Weights of a small GPT-style language model, trained from scratch on English Wikipedia.
Architecture: LayerNorm before each block, no biases in attention or MLP.
Training: a variant of Adam for these matrices, 323M tokens, 9845 steps.
Each number is 128 + 24 x the weight over its row's rms, rounded and kept within 0 to 255. Layers, rows and columns count from 0. The size above them is the row's rms in percent of the matrix's.

# layer 5 MLP up, 1280x320, rms 0.0784, rows 530-572, columns 160-239
size [104 101 110 106  98  91  92 102  98 100  97 123 107 113 102  97  95 106 106 114 110  99 106  98 113 103  41 109  91 110 102 118 102  36 100  97  89  39 115  97 103  94 104]
[[171 109 159 135 115 171  85 106 122 139 158 147 131 135 162 155 149 130 126  98 140 145  56 149 176 114 126 103 195 115  95 106 118 131 106 149 136 128 151 190 173  95 136 117 160 162 118 149 113 107 141 154 137 155 135 100 134 122 153  71 128 135 134 166 100 109  93 114 161 121  83 111  86 184 105 100 150 124 118 148]
 [ 93 121 119 132  99 102 146 127 132 162 190 152 122 124 140 133 143 141 153 168 104 144  84 107 121 135 162 143 131 146 150 115 146 130  96 116 122 160 115 158 121  74 116 101 134 128 104 163 104  99 118 160 156 106 150 109 104 100 115 169 128 112 121 119 148 150 119 141 119 113  77 107 160 158 134 139 135 126 146 148]
 [115 124 106 134 132 176 156 136 104 125 142 155 122 128 172 108  79 128 131  96 141 144 123 131 116 130 162 114 139 154 134 104 136 147 115 124 129 113 156  96 116 131 134 145 144 108 105 109 125 147 128 105 160 121 156 127 176 154 130 128 142 115 116 101 130  86  98 108 165 112 116  69 115 148 103 115 130 117 107 130]
 [115 137 127  93 111 114 128 108 122 178 131 126 133 169 103 134 120 132 124 136 155 134  56 136 149 147 125  86  82 150  72 103 127 117 124 125 183 110 164 155 130 126  86 123 148 142 127 169 133 151 140 145  86 123 149  88 145 133 101 111 142 111 103 109  74 114 124 151 119  66 122 124 117 162 108 123  90 115 153 140]
 [102 136 142 161 137 119 116  98 123 157 159 158 137 151 156 107 141 134 173 124 116 123 105 153 115 135 143 114 115 137 125 109 168 148 135 160 107 146 124 150 120 171 137 122  85 146 102 125  99 109 145 131 168 118 136 129 185 105 110 170  83 153 133 134 161 111 111 157 103 185 107 117 109 121  84 157 135 131 121  84]
 [138 128 126 151 124 152 147 114 134 123 143 141 121 145 142 145 152 124 119 141 148 161 112  91 125 150 132  95 127 154 140  82 129 110 112 114 149 137 135 135 125 115 161 108 166 104  94 121 145 103  94 102 156 163 160  95  92 129 163 152 144  96 106 124 113 114 115 112 148 113 124 121 144 108 115 126 120  93 124 129]
 [101 117  83 154 165  86 102 154 149 102 181 103 133 119 150 127 137 141 161 111  74 139 120 133 120 121 126 126 132 148 136 140 150 115  94  98 161 132 109 164 143 158 120 149  82 126 148 112 127 109 170  97 153  91 143 129 133 123 102 146 125 142 119 160 112  93 139 119 117 102  83 125 121 129 131 110 147 113 102 160]
 [109 146 101  93 109 106 128 124 151 106 100 159 112 136 107 102 133 201 124 105 141 111 136 103 119 138 157 157  83 138 124  95 130 144  84 158 133 128 157 134 128 125 159 120 110 115  90 121  67  95 141 148 114 113  94 121 151 113 139 121 151 107 127 142 137 129 103 117 135 108 142 109  98 115 110 123  91 144 146 109]
 [142 144  82 149  73 141  99 132  90 111 142 142  97 121 110 118 130 125 164 152 135 123 104 129 120 107 123 120 118 180 138 119 122 103 132 137 172 117 105 162 117 168 144 108  79 130 128 133 114 120 149  94 159 133 126 140 113 142 140 114 120  82 110  65  95 147 134 126 180 125 111 128 131 157 109 187 127 149 160 121]
 [111 101 133 114 112 151  98 172 119 205 143 131 139 139 101 118 166 128 103  83 134 157 105 156 134 138 119 118 141 140 114 137 154 110 119 125 118 125 143 160 105  92 139 166 122 157 150 122  85 150 127 148 119 113 134 144 121  86 126 135 107 108  93 162 102 161 129 112 164 113 110 112 114 147 153 142 104 124 129 118]
 [118 164 175  94  93 153 155 103 125 144 114 116 166 138 127 127 154 129 109 129  99 120 108 150 170 126 150 100 145 105 110 131 116 115 153 124 111 147 127 165 125 140 125  98  59 140 165 119 114 115 129 142 115 125 131 108 129 100 119 134 130 132  99 156  66 161 123 120 127  98 105 127 129 133 119 140 131 126 111  97]
 [162 148 162 119 106 120 134 123 146 141 130 165 184 129 132 162 108 148 153 107 145 133  87 107 119 145 162 130 158 147 127 101 175 132 129 112 133 136 164 142  99 112 126 119 123 108  88 109 111 132  90 105 152 145 135 124 130 139 125 135 140 147 104 100 111 107 113 129 121 146 124 140 114 156 114 147  69  65 121 110]
 [152 130 104 112 140 122 126 147 124 160 162 158 172 155 164 120 151 147 157 122 155 165  93 117 137 105 129 135 130 133 101 119 134 113 109 106 123 111 142 161 116 144 151 131  92 196 146 118 114 126 106 136 126 101 126 119 173 136 107 102 119 109 113 115 108 109  83 124  88 128 100 142 148 101  97 132  96 134 154 173]
 [103 126 120 127 155 171 153 158 152 150 113 129 108 150 122  88 125 147 136 122 141 163 114 157 135 104 134 139 149 152 113 117 126  89 134 132 154  96 150  96 105 158 127 133 117 132 123 129 112 109 131 143  74 117 177 129 105 133 188 122 128 114  85 143 138 153 120 116 137 146 154 129 141 147 103 119  94  89  87  77]
 [141 135 148 124 164 136 130 128 150 124 120 121 132 109 112 153 147 141 109 111 119 104 120  92 160 149 124 145 129 159 130 101 106 113 122  80 159 161 125 147 122 123 109 145 151 119 149 146  68 140 129  89 150 120 129 138 158 129 130 152 133 138 128 110 148  77 151 116  80 163 121 132 145 131 106 113 113 144 131 154]
 [100 146 107 132 131 142 124 186 131 152 152 116 118 128 148 100 130 136 114 118  97 126  89 133 136 125 136 130 142 154 179 126  97 116 122 154 116 157 112  93 190 187 132 140  95 165 147  77 122 130 154  89 164 138 142 122 133  71 104 127 125 144  74 132 134  97 113 116 128 128 154 164 140 148 124 124 156 134  98 145]
 [ 97 146 126 124 104  92 114 127 160 100 142 128 129 139 121 150 156 120 116  68 113 121  92 135 103 178 116 120 149 147 108 114 112  87 114 144 118  81 152  92 186 162 142 126 142 165 104 164 124 136 127 133 112 111 149  89 124 129 131 131  97 101  59 119 129 113 118 119 146  78 117 112 126 123  95 181 117 122  95 114]
 [146 163  83 121  97  98  99 127 127 126 165 129  89 156 201 146 117 132  97 123 159 110  77 175 180  91 116 121 107 117 174 122 119 145 120 112 151 113 190 140 121 136  97 149 122 159 162 133  86 105 168 122 163 140 161 111 163 151 115 150 138  99 145 118 134 157 132 155 102 130 144 124 112 137  90 137  90 130 131 136]
 [127 144  88 143 127 124 131 108 140 146 124 133 117 141 163 119 141 111 166  69 140 151 122 119 130 106 129  84 180 101 150 104 192 148 116 118 155 128 140 119 167 135 146 106 117 144 153  86  92 125 156 143 136 111  99 124 142 144 125 145 106 146 124 123 166 118 111 128  99 117 108  96  86 156  58 146 118 107 129  90]
 [116 140 149 106 141 147 165 163 109 134 134 147 105 118 113 100  98 149 132 109 117 157  88 158  96 119 150 127 105 121 131 124 103 112  75 111 145 123 113  92 175 139 114  90 181 140 126 156 133 114 153 158 113 126 110 147 137 134 151  95 121  92  61 117 124 159 145  96  85 105  81 100 154 135 142 146  79  96  93  86]
 [ 96 150 129 101 147 129 100 143 141 136 163 132 130 132 165 128 137 129 162  74 101 132 124 140 127 131 126 146 161 112 105 138 125 134  69 146 156 162 135 124 121 137  88 126 105 140 110 132 105 129 134 200 128 104 116 109 148  91 123 142 136 102 181 108 121 129 128 164 165 129  97 156 124 107 125  79  95 146 127 147]
 [151 109 130 136 114 141 111 130 129 145 145 130 131 101 136 145 159 118 153 105 112 150 112 110 174 123 144  68 100 118 126  87  90  76 142 173 137  75 136 169 122 162  86 125 157 129 143 154 128 115 109 100 171  99 168 122 139  97 127 165 134 149 161 144 144 134 146 127 132 158 139 125 110 107 129 162 118 155 118 162]
 [134 118  85 130 161 131 166 143 146 139 121 129 172 118 160 136 131 160 165 120 153 153 141 171 120 103 126 160 127 126  96  98 195 132  59 104 126 109 133 148 140  99 132 134  93 124  85 134 103 110 152 114 142 111 112 109 131 162  96 166 138 131 121 149 152 124 134  89  87 119 117 135 152  98  90 164  90 130 128  90]
 [108 131 134  67 138 122 137  91 202 141 151 114 137 148 133 172 138 106 153 127 146 148 109 151 100  73 159 134  76 123 171 100 143 123 105  94 166 106 164 160 145 136 146 122 144 125 130 177 118  95 124 150  80 170 113 126 119 125 125 145 137 135 122 138 114  89 156 112 135  72 186 108  90 130 138 132 130 138 138 172]
 [ 88 113  86 112 130  83 163 157 134 113 144 158 157 120 131 123 163 122 148  75 124 122  95 117 142 112 161 107 143 138 158 143 115 102  80 112 147  86 148 125  95 100 151  91 121 159  72 137 140  91 159 132 116 127 187 105 167 115 165 120 120 130 134  97 109 147 203 141 133 147 137 140 149 136 149 169 105 111 139 106]
 [149 122 113 168  82 101 151 152 139 105 147 115 123 119 154 119  62 120 152 100 137 108 105 164 146  94 151 148  82 136 116 145 135 164 126 126 157 134 117 138 141 109 113 119 142 167  89 145 142 106 120  98 125 132 121 121 115 145 133  95  86 126 112 115 124 149 105 143 118 104 130  89  97 128 123 158 140 134 141 129]
 [130 161 157 124  81 108 123 132 157 159 137 172 130 147 116 144 160 192 141  90 140 180  74 153 134 123 161 124 100 143 143 129 172 118 120 139 155 103 163 165 128 116 126 140 133 155 121 115 103 100 114 124 121 157 131  85 138 112 161 121 124 144 132 122 131 134 143 167 119 121  76 112 155 128  95 164  98 100 114 133]
 [162 143 128 130 124 132  98 110 129 119 131 134 139 147 109 109  82 121 133  94 138 148  84 135 173 137 163  73 183 111 139 107 105 111  70 145 115  75 139 152 145 101 123 109 126 146 125 100 128 100 128 134 126 141 110 128 144 108 120 125 144 163 151 152 138  76  99 146 128  82 120 117  79 155 111 145 137 120 145 128]
 [108 138 121 120 142 127 155 133 106 139 136 100 119 143 113 134 149 122 111 121 111 156 116 148 135 122 118 129  95 155 105  91 156 153 118 123 115 126 132 146 135  94 103 115 145 128 148 104 132 155 148 158 142 135 133 118 171 143  86 102  99 124 145 143 122 114 155 115 132 130 107 118  76 113 120 161 108 123 102  88]
 [150 127 115 130 170 105 121 137 113 114 198 104 173 150 116 144 140 149 148 130 145 124 106 189 175  79 132 106 144 156 133  79 163 132 111 128 130 138 161 125 147 123 122 157  70 165 139 116 109  97 144 132 122  95 115 117 140  94 137 126 140 140 135 134 135 156 127 151 124 112  78 157 122 133 111 211 132 102 124 114]
 [151 143 123 110 162 109 115 145 103 171 135  96 156 146 150 111  90 113 170  92 156 129 102  95 132 164 129 155 134 184 118 113 165 105 121  92 126  49 131 147 124 142 134  89 117 171 122 112 139 134 120  93 121 143 151 125 129 120 172 115 140  80 145  98 106 131 108 132 104 146 121  68  96 136 122 144 126 150 121 144]
 [ 81 132 128  99 139 124 138 169 137 132 180 125 181 142 127 128 114 185 137 125  96 176 141 115 125 125 137 119 151 107 119 151 141 143  95  98  82 150 134 112 175 122  83 100 123 134 143 134 105 108 152 166 110 109 143 101 129  75 111 115 122 117 117 102 110 122 154 154 153 105 126 152 140 112 134 143 127 108 128 114]
 [130 125 121  92 126 114 132 150  98 103 153 165 120 176 123 100 181 123 125 151 146 203 140 153 140 128 126 110 116 168 117 116 155 160 130 112 114 142 122 121 151 158 167 109 113 114  90 131 123  89 140 109 141 164 129 106 136 107 117 134 123  86  78 117 128 122 154  88 152 101  62 123 121 136 121 133 121 121 108 130]
 [139 135 113 132  68 108 116 163 150 170 149 135 152 168 161 108 133 170 137 131 148 146  87 179 128 133 199 165 105 124 151  95 168 129 157 151 173 119 180 178 146 137 125 172 141 168 123 132 126 106 143 124 134  95 109 122 124 122 126  91  97  91 107 131  90 132 137 141 116 151  90  87 117 170  79 143  86 145  99  88]
 [126 142 117 147 135 123 106 134 154 100 154 157 138 167 141 136 155 189  93 152 134 142  98  88 160  97 155  90  98 116 142 149 115 157  97 126 124 150 100 153 119 126  86 126 121 154 159  96 122 107 125 131 127 122 137 115 167 109  77 137 144 123  99 146 125 147 103  99  78  72  82 131 145 123  91 138 118 137 132 104]
 [128 131  95 119 136 160  96  96 105 117 130 155  94 176 154 172 142 127 101  91 168 129 123 138 109 116 118 105 115 115 149  96 155 124 115 114 104 107 148 123 118  84 115 119 130 145 175 133 105 158 139  98 136 125 102 115 115 141  83  94 120 118 141 133 146 123 108 145 162 174 124 113  99 153 119 132 130 141 114  76]
 [141 149  88 126 144 144 146 152 115 138 117 122 164 106 144 119 137 129 100 124 122 148 124  92 129 135 107  93 127 110 137 122  73 134 121 161 122  97 122  82 144 143 107 109 157 130 127 162 106 127 114 162 125 135 148 112 167 127 133  77 102 108 134  99  97 120 149  92 127 107 132  95 132 112 158 125 133 151  96 103]
 [137 162 127 149  93  86 131 108 143 125 112 160 121 149 124  89 144 161  97 114 129 148 114 130 151 148 143 131 137 143 130 121 137 106 129 161 148 111 135 143 133 146 145 123 117 156 117 111 122  92 104  97  99 104 145 117 133 120 156 128 120 136 107 123 101  79 138  92 140 129  96 126 193 150  93 149 106  80 137  78]
 [130 162 135  89 131  99 122 156 164 140 104 113 153 172 126  81  90 138 121 130 130 176 137 153 159  96 153 161 131 107 147 118 142 129  89 129 158 110 165 140 160 103 110 113 142 141  93 110 162  90 127 145  93 115 135  87 118 116  96 166 135 149 136  92 135  86 116 106 122 112 116 138 148 134 119 164 129 149 127 102]
 [158 129 101 124 133 112 142 152 112 111 107 122 133 132 107 131 127 169 133  84 174 134 117 143 165 144 138 110 149 123 137 135 193 132 134 137 120 135 123 111 124 143 143 119 126 136 161 145 114 131 127 129 143 141 129 102 125 128  96 139 149  99 132  95 156 120  95 122 108 170  94 110  85 156 112 157 154 120 114 118]
 [181 113 116 107 127  41 178 132 128 130 120 150 112 143 155 111 139 139 130 123 150 160  89 127 188 104 154 119 117 129 161 145 187 139 108 108 126 120 152 184 128 102 144 115 131 135 109 127 133  64 140 106 165 109 149 139 139 121 152 142 111 107  87 121 142 161 103 109 157 172  93 137 136 161 104 120 123  84 119 130]
 [ 99 151 166 162 117  89 107 162 150 104 113 159  79 142 150 124 148 155 138 142 145 120 122 102 187 127 144 158 150 104 153 138 115 102 161 115 123 137 151 123 126 111 128 136 140 201 125  80 140 103 137 152 106 168 121  69  96  97 127 101 118 129 124 150 172 160 104 135 112 164 143  97 174 144 112 163  80  86 140 104]
 [134 150 102 145 112 138 127 109 105 136 141 166 131 165 127 167 120 146 125 155 103 113  67 116 144 135 126 156 147 130  80 112 150  74 101 120 143 131 129 160 139 125 138 139  86 157  79 128 104 145 144 130 113 120 122  96 134  74 114 139 120 136  77 124 103 164  92 123 128 115 117 183 101 135 130 160 126 142 155 120]]
# layer 5 MLP down (transposed), 1280x320, rms 0.072, rows 530-571, columns 160-239
size [106 100 108 107 100  89  94 100  96 101  98 113 108 113  99  98  99 106 105 112 104  98 108 101 111 103  29 111  94 109 103 109  98  25 104  99  89  29 113 101 102  95]
[[116 132 206 168 135 124 137 132 136 164 128 109 131 120 126  99 123 134 151 126 147 131 108 118 128 102 155 116 139 172 162 126 139 165  94 159 137 158 135 142 143 155  89 147 153 120 117 154 145 150  96 124 159 178 122 116 108 153 134  87 141 120 123 126 185 152 137 118  75 124 161 136 134 137 131 138 143 118  80 114]
 [ 96 126 151 147 127  86 131 124 150 145 113 112 141  95 145 111  78 124 103 136 142 112 115 141  91 130 159 121 111 123 125 112 117 127 162 137 117 116 105 114 169 139 143 129  98 133 135 141  91 159 138 113 148 176 164 103 122 115 156 114 172 100 120  96 105 150 139 138 110 133 182 114 147 160 114 144 138  82  99 135]
 [ 99 142 150 126 100  88 121 111  97 146 167 112 141 142 116 121 145 126 120 148 114 118 152 110 131 142  86 152 105  95 141 169 115 110 149 177 119 146 111  86 127 128 144 185 116 126 125  41 130 120 120 117 133 112 136 131 138 152 129 122 129 127 144 143 153 153 106  87 162 164 111 127 110 165 177 158 114 136  90 124]
 [128 125 111  63 128 109 126 123 113  95 122 136 124 155  97 152 130 146  99 111 148 135 113 148 159 157  86 132 134 139 147  94 104 142 160 149  98 144 150  99 101 113 163  99 108 111 144 162  81 163 100 133 115 125 157 140 133 139 195  93 107 141 132 154 122 152 154 145  96 132 161 146  97 168 146 104  97 119 151 156]
 [134 112 116 130  84  83 157 111 151 118 124 107 137 120 115 163 122 108 156 158 144 126 132 157 121 145 167 103 111  82 135 155 142 144 115 159 145 124 152 117 123  99 122 131 160  94 118 114 123 151 135 135 165 137  93 123 147 190 136 160 144 136 135 131 146 120 122 101  96 135 165 154 138  73 168  79  78 141 148 131]
 [106 113 147  51 131 169 126 136 124 143 131 118 130 127 100 140 127 139 110 120 129 136 160 124 115 140 143 153 104 140 104 143 156 117 173 101 143  90 145  85 141 137 141 160 138 146 106 142 114  95 113 123 153  91 105 143 106 161 126 141 152 116 126 117 151 136 137 108 131 133 122 132 138 127 136 148 162 131 119 132]
 [152 114  90 146 129 138 177  95 145 134 147 133 113  97 125 141 127 114  78  99 135 148 144  97 137  89  94 110 135 111 133 134 129 144 162 109 150 142 108  68 166 101 161  92 134 148 128 110  92 156 149 152 116 108 129 118 150 122  97 109 117 163 135 111 127 121 100 126 113  95 112 115 122 104 100 113 117 118 130 108]
 [108 111 139 143 115  92 121 114  90  79 127 109 164 145 141 121 124 139 103 133 148 111 124 139 145 143 142 128 131 140  93 147  94 118 154 162 124  77 113 182 155 158 145  94 135 132 123 133 110 157 132 194 106 130 122 116  64 127 125 153 131 146 133 134  94 137 152 107 120 146 120 122  91 127 114 150 137 138 166 157]
 [146 136 121 123 122 138 171  91 101 105 136 152 142 136 123 119 139 127 171 118 114 113  99 155 143 129 142  98 155 152 101 145 135 108 110  78 153 152 161 134  96 129 127 110 175 133 120 148 151 121 123 128  96 115 127 117 137 173 107 137 109 108 117 121  98 130 173 124 109 140 126  99 151 133 157 132 151 185 131 138]
 [153 113 113 119 122 137 131 136 107 140 158 134  89 146 133 161 111 108 153 128 121 144 152 142 122 131  80 159 140 103 113 160 166 100 168 141 133 137 143 107 132 119 110 142 128 155 107  99 112 128 120 130 127 133 200  94 113 103 141 135 141  91 132 132 160 158 121 117 124 171 138 116 183 110 100  97  88 124 118 159]
 [107 128 132 130 128 135  72 127 135 142  95  66  78  93  89 115 149  72  85 124 124 119 125  97 140  98 156 149 129 103 149 108 127 151 106 110 140 183 122 104 139 136 130 134 155 146 124 126 133 137 127 123 140 160 115 120 152 108 115 122 139 163 119 138  99 161 144 109  77 125 147 121 100 126 140 141 122 139 115 101]
 [152 124 101 131 132 133 181 102 119 109 131 148  93 109 130 150 105 103 123 129 124 108 102 131 112  97 101 118 111  74 149 138 131 108 163  92 177 116 134  82 141 137 138 110  66 124 169 154 116 149 128  92 125 130 106 113 182 113 153 137  99 162 119 114 119 103 113 131 128 132 129 103 113 111 168  85 130 120 150 153]
 [ 77 165 128 154 126  81 108 101 118 140 125 121 129 107 142 166 111 122 124 128  80 143 116 135 104 125 106  89  85 136 109 161 114 130 138 163 152 103  84 114 129 157 186 154 104 111 136  98 116 152 144 122 143 119 140 109 100 136 137  99 108 135 155  98 132 148 121 149 117 113 100 136 133 128 134  98 143 124 149 108]
 [118 139  89 194 140 143 140 123 118 142 131 180 159 165 140 131  92 112 131  80 139  59 111 135 117 178 125 134 124  94 184 120 173  87 115 160 137 117 148 129 159 129 126 133 120 109  95 148 121 137  97 162 107 141 113 112 110 105 203 121 124  91 119 155 176 138 140 169 147 114 102 119 141 132 125 117 133 118 114 133]
 [150 108 129 137 122 139 112 137 120  79 120 120  96 110 120 129 134 111 137 130 166 177 124 153 111 118 175 135  81 144 159 145 131 116 122 131 132 119 137 100 115 109 122 107 140 173  95 133 131 109 118 161 152 134 121 137  32 109 111  96 166 117 154 117  92 138  95 111 136 102 130 141 137 141 108 161 120 110  99 132]
 [139  98 133 151 176 154 163 148 145 121 143  93  75  93 117 178 151 114 145  79 156 128 130 176 120  75  92  86 128 109 131 131  74 150 131  92 158 153 137  61 141  96 123 138 121 142 177 126 147 134 136 103 115 101  92 125 140 148 100 162 125 129 117 177 119 104 125 138 125  87 125 105 130 127 135 101 135 165 116 129]
 [150  91 158  88 156 124 134 103 107 128 116 114 164 119 149 135 101 114 157 140 105 118 115 169 106 113 148 125 137 187 145 152 150 106  98 132 112 165  98  87  83 149 123 167 130 170 157 129 118 133 102 155 126 112 131 131 131 133 119 123 136 124  81 144 142 123 100 148 142  76 133  95 108 117 128 125 134 160 117 109]
 [141  96 104  95 138  98  76 156 161 143  96 114 167 121 138 118  99 107 127 126 124 132 154 151 140 147 143 129 134 131 146 164  55 150 127 139 153 130 137 123 132 135 156 134  84 147 132  89 133 137 141 147 130 107 132 107 141 132 163 125 101 163 143 143 111 110 149 144 117 147 140 121 103 140 112 168 122 135 100  98]
 [143 124 147 132 104 106 125  81 154 147 125 169 128 105 105 140  88 152 134 131 129 153 143 108 150 135 161 127 115  76 151 161 125 153  90 133 163 121 165 122  88 155  95 141 120 144 148 128 119 153 120 162 135 164 128 108 113  89 122 152 159  86 156 107 129  82 173 125 117 144 167 133 148 119 149 111  96 107 146 112]
 [153 186 155 170 113 136 136 121 120 128 140 167  93 122 133 116 138 129 145 166 120 116 119 105 148 116 156 130 117 120 138 112 126 142 135 176 138 124 134 119 107 114 141 128 141  67 128  93 166 143 142 153  86 109 123 117 136 152  80 134 133 139  97 125 138 103 166 128 103 122 115 107 130 155 132 152 111 119 118 149]
 [100 140  82 131 133 155 119 111 113 139 148 127 175 153 163 130 141 127 119 134 131 174 141 117 117 125 132 129  75 109 161 161  86 101 129 157 114 154 129 142 111 106 157 108 112  84 101 126 127  96 103 152 141 128 114 137 131 127 171 143 123 116 151 138 152 125 162 116 144 110 189 117 151 107 132 114 112 115 141 151]
 [129 126 144  85 140 101  87 160 145 123 149 140 108 126 150  96 134 133 139 117 122 109 150 118 125 101  99 142 121 157 152 133 109  85 126 138  66 133 133 132 124 128 144 186 128 145 115 133 119 125 134 107 132 152 171  90 177 122 163 143  79 126 178 175 108 144 133 120 127 113 129 134  98 108 126 114 163 139 132 135]
 [125 100 123 104 137 143 117 105 103 120 133 149 116  91 116 136 106 121 113 110 144 146 138 117 157 111 129 132 125 117 178 120 181 132 142 123 196 127 149 145  91  56 107 118 154 102 144 115 128 112 127 117  98 169 124 113 134 158 110 120 106 150  88 157 147 128 132 110 147 118 122 126 116 117 126  99 127 183 134 158]
 [168 126 177 111  73 167 133  98  99 114 132 159  93 117  92 137  91 125 159 150 111 118 123 130 113 134 145  89 107 152 110 149 152 117 142 107 105 159 113 116 138 129 134 135 124 127 137 152 148 140 143 142 138 119 139 108 110 140  97 137 117  85 114 107  91 119 115  94 127  99 153 135 139 164 134 158 135 150 131 122]
 [116  84 133 170 121 136 112 120 164 136 131 126 114  95 114 117  86 122 111 105 101 147 121  96 128 145 185 124 165 162 111 130  85 143 136 108 116 159 122 113 127 115 141  99  90 139  98  91 127 127 135 112 129 109 196 138 115 135 172 114 123 173 146 131 109 163 117 134 164 101 104 116 130 147 121 103 139 100  85 107]
 [174 144  88 118 143 141 169 101 131 138 121 133 189  83  86 121 129 110  97 135 100 106 124 150 126 100 143 121 144 131 105 147 174 109 139 103 135 106 137 132 130 136 101 151 101 146 131 131 142 109 146 100 114 149 131 117 154 155 123  96 109 127 117  98 136 135 102 134 117 149 148  71 151 103 121 140  93  96 158  91]
 [ 69  89 162 124 141 158 143 154  93 167 122 105 115 144 110 136 106 139 143 131 125 142 135 160 144 157 170 162 123 150 115 188 137 131 133 141 122 111 167 139 145 127 110 124 105 111 150 151 140 102 147 129 144 108 100  92 149 135 134 134 171 127 141 106 100 111 123 137 106 156 109  97 110 151 155  67 155 159 154  97]
 [148 126 112 138 159 127 137 125 117 122 116 103 152 156 142 125 157 151 197 157 145 138 145 136 127 128 158 110 196 134 138 200 146 114 121 104  97 144 137 134 136 136 146 143 119 125 124 150  76 158 126  96 100 124 150  94 111  99 142 128 128 109 155 153 131 139 118 162 141  94 126 117  89 121 134 144  81  97 170 124]
 [155 128 129 141 135 163 174 128 100 130 158 149  99 131 156 134 108  83 123 156 126 120 148 111 116  97 131 170 147 128 158 149 122 148 126 118 140 126 140 124 107 161 129 129 134 121 105 151 119 107 135 107 150 158 122 142 149 119 103  59 150 129 152 106  88 132 179 139 119 152 111 149 148  55 121 126 105 145 120 153]
 [146 161  97 114 132 156 141 139  98 105 132  93 119 147 123 100 112 116 182 142  99  70 140 125 125 140 104 121 103 104 101 117 115 142 139 135 135 135 137 101 128 171 140 125 136 139 135 177 112 164 150 154 144  90 102 137 152 136 118 139 135  73  99 118 139 127 152 148 114 118 118  92 121 138 142 184  71  85 115 121]
 [ 95 130 142 124 159 174 146 138 151 106 145 149 151 119 100  89 175 108 159 131  88 150 140 157 138  95 139 107 157 144 121 165 121  76 129 126 161 111 131 101  71 127 142 144 105  89 188 124 152 153 131 138 117  95 109  90 106 176 126 114 142 159 109 135 141 124 147 101 128 109 129 115 146 136 102 173 130 143 189 132]
 [117 161 116 141  98 152 123 133 159 123  94 173 116 128  94 115 128 115 116  95 137 136 170 137  94 113 146  85  54 107 108 175 129 144 150 120 136 151  91 143 149 131 134  76 119 106 125 139 102 151 135 155 113  86 129 128 140 150 115 135  94 165 132 123 118  85  68 145 119 121 142 127 140 147 171 117 135 101 109 116]
 [149 124 147  86 112 152 129 119 114 115 113  95 145 147 120 127 154  72 128 127 116 175 121 167 176 138 116 130 163  94 100 147 177 135 119 125 130 119 149 132  90 127 144 133 177 138 119 114 144 114 111 148 101 107 109 119 114 138 131 169 107 103 116 113 138 124 140 123 129 120 136 131 146  98 113 144 158 143 135 121]
 [129 109 156  97 119  64 171 144 115 107 137 148 187  98 145 101 129 104 145 122 129 158  74 144 157 119 119 101 127 130 138 145  96  90 142 110 111 126 115 153 129 143  75 112 149 157  72 141 140 121 138 141 149 165 118 138 132 111 123 170 148 114 123 122 153 105 108 159 143 137 177  76 129 112 126  94 144 165 128 147]
 [186 116 140 156 126 127 131 135 117 126 136 169 150 157 136  90 104 104 135 108 157 139 109  18 112 141 136 141 137  89 108 136 153 135 111 129 175 149 102 115 127 118 134 105 129  86 173 135 129 115 153 143 147 122 130 116 123 141 140 159 159  94 116 151 120 103 122  90 131  79 137 131 106 145 110 149 106 103 127 132]
 [151 131 101 110  99 123 150  98 158 135 137 108  85 166 137 167 171 127 124 161  65  74 141 128 160 136 111 115 117 127 104 119 131 100 128 115 101 135 115 138 135 143 113 120 152 126 149 165 117 131 149 105  89 167 115 122 141  91 123 115 143 146 133  95 130 114 100 130  85 112  79 165 144  83 172 132 132 146 112 155]
 [121 130 188 150 106  87 121  94 119 105 131 166  96 193 150 101 107 140 140 130 156 132 129 162 118 133 122 154 153 167 144  85 152  87 140 129 118 154 152 130 116 125 139 148 138 128 102 106 150  89 132  49 129 122 152 133 120 125 110 145 117 118 135 157 170 119 138 144 147 125 115 176 147 156 116  93 104 136 139 139]
 [114 113 134 126 120 166 105  80 162 166 117  90 138 133  98 110 105  84 126 124 122 142  94 125 104 131 145 151 135 140 144 141 145 105  99 122 119 103 135  96 158 123 128 171 184 147  99 146 120 136 103 147 145 151 124 136 129 117 155 105 138 102 123 120 147  87 128 157 168 191  94 133 104 100 143  93 129 118 161 149]
 [161  89 106 163 154 141 151 144 120 133 147 127 165  83 163 123 138 120 141 102 121 103 123 108  87 145 108 202 123 161 140 152  82 120 123 147 115 122 148  97 151 111 133 112 123 147 162 138 166 141  76  92 135 111  92 121  94 132 174 147 133 127 144 128 164 108 166 120 121 127 136  86 135 113 148 113 144 120 126  96]
 [144  92 108  96 137 116 137 115 135 137 125 110 134 123 100 116 103 115 135 136 133 133 151 111 118 115  94 141 115 126 123 123 142 138 110 127  95  92 122  86 132 129 146 133 121 168 142 110 159 114 122 143 124 109 173 144 150 113 130 102 139  94 104  94 110 130  85 126 115 178 147 159 118 119 129 130 127 105 146 107]
 [ 97  55 123  94 115 105 162  91 145 145  94  98 161 105 142 156 147 125 160 116 141 132 145  30  94  97  89 104 113  98 162  97 134 156 185 131 137 160 122 111 123 117 135 145 115  86 161 144 133 154 126 119 109 115 119 155 144 108 161 127 150 167 103 148 127 157  83 161  86 102 127 154 172 126 112 105 129 129 166 150]
 [168 112 135 130 158 144 154 107 126 124 126 156 121  94  98 134 125 157 117 100 121 135 161   0  62 105  94 132 140 110 112 135 176 133 114 124 180 121 107 114 121 188 120  98 102 124 143 184 141 148 114 137 174 136 114 108 154 155 112 111 128 141 166 177 119 147 157  95 111 123 108  87 138 144 117 121 133 110 141  91]]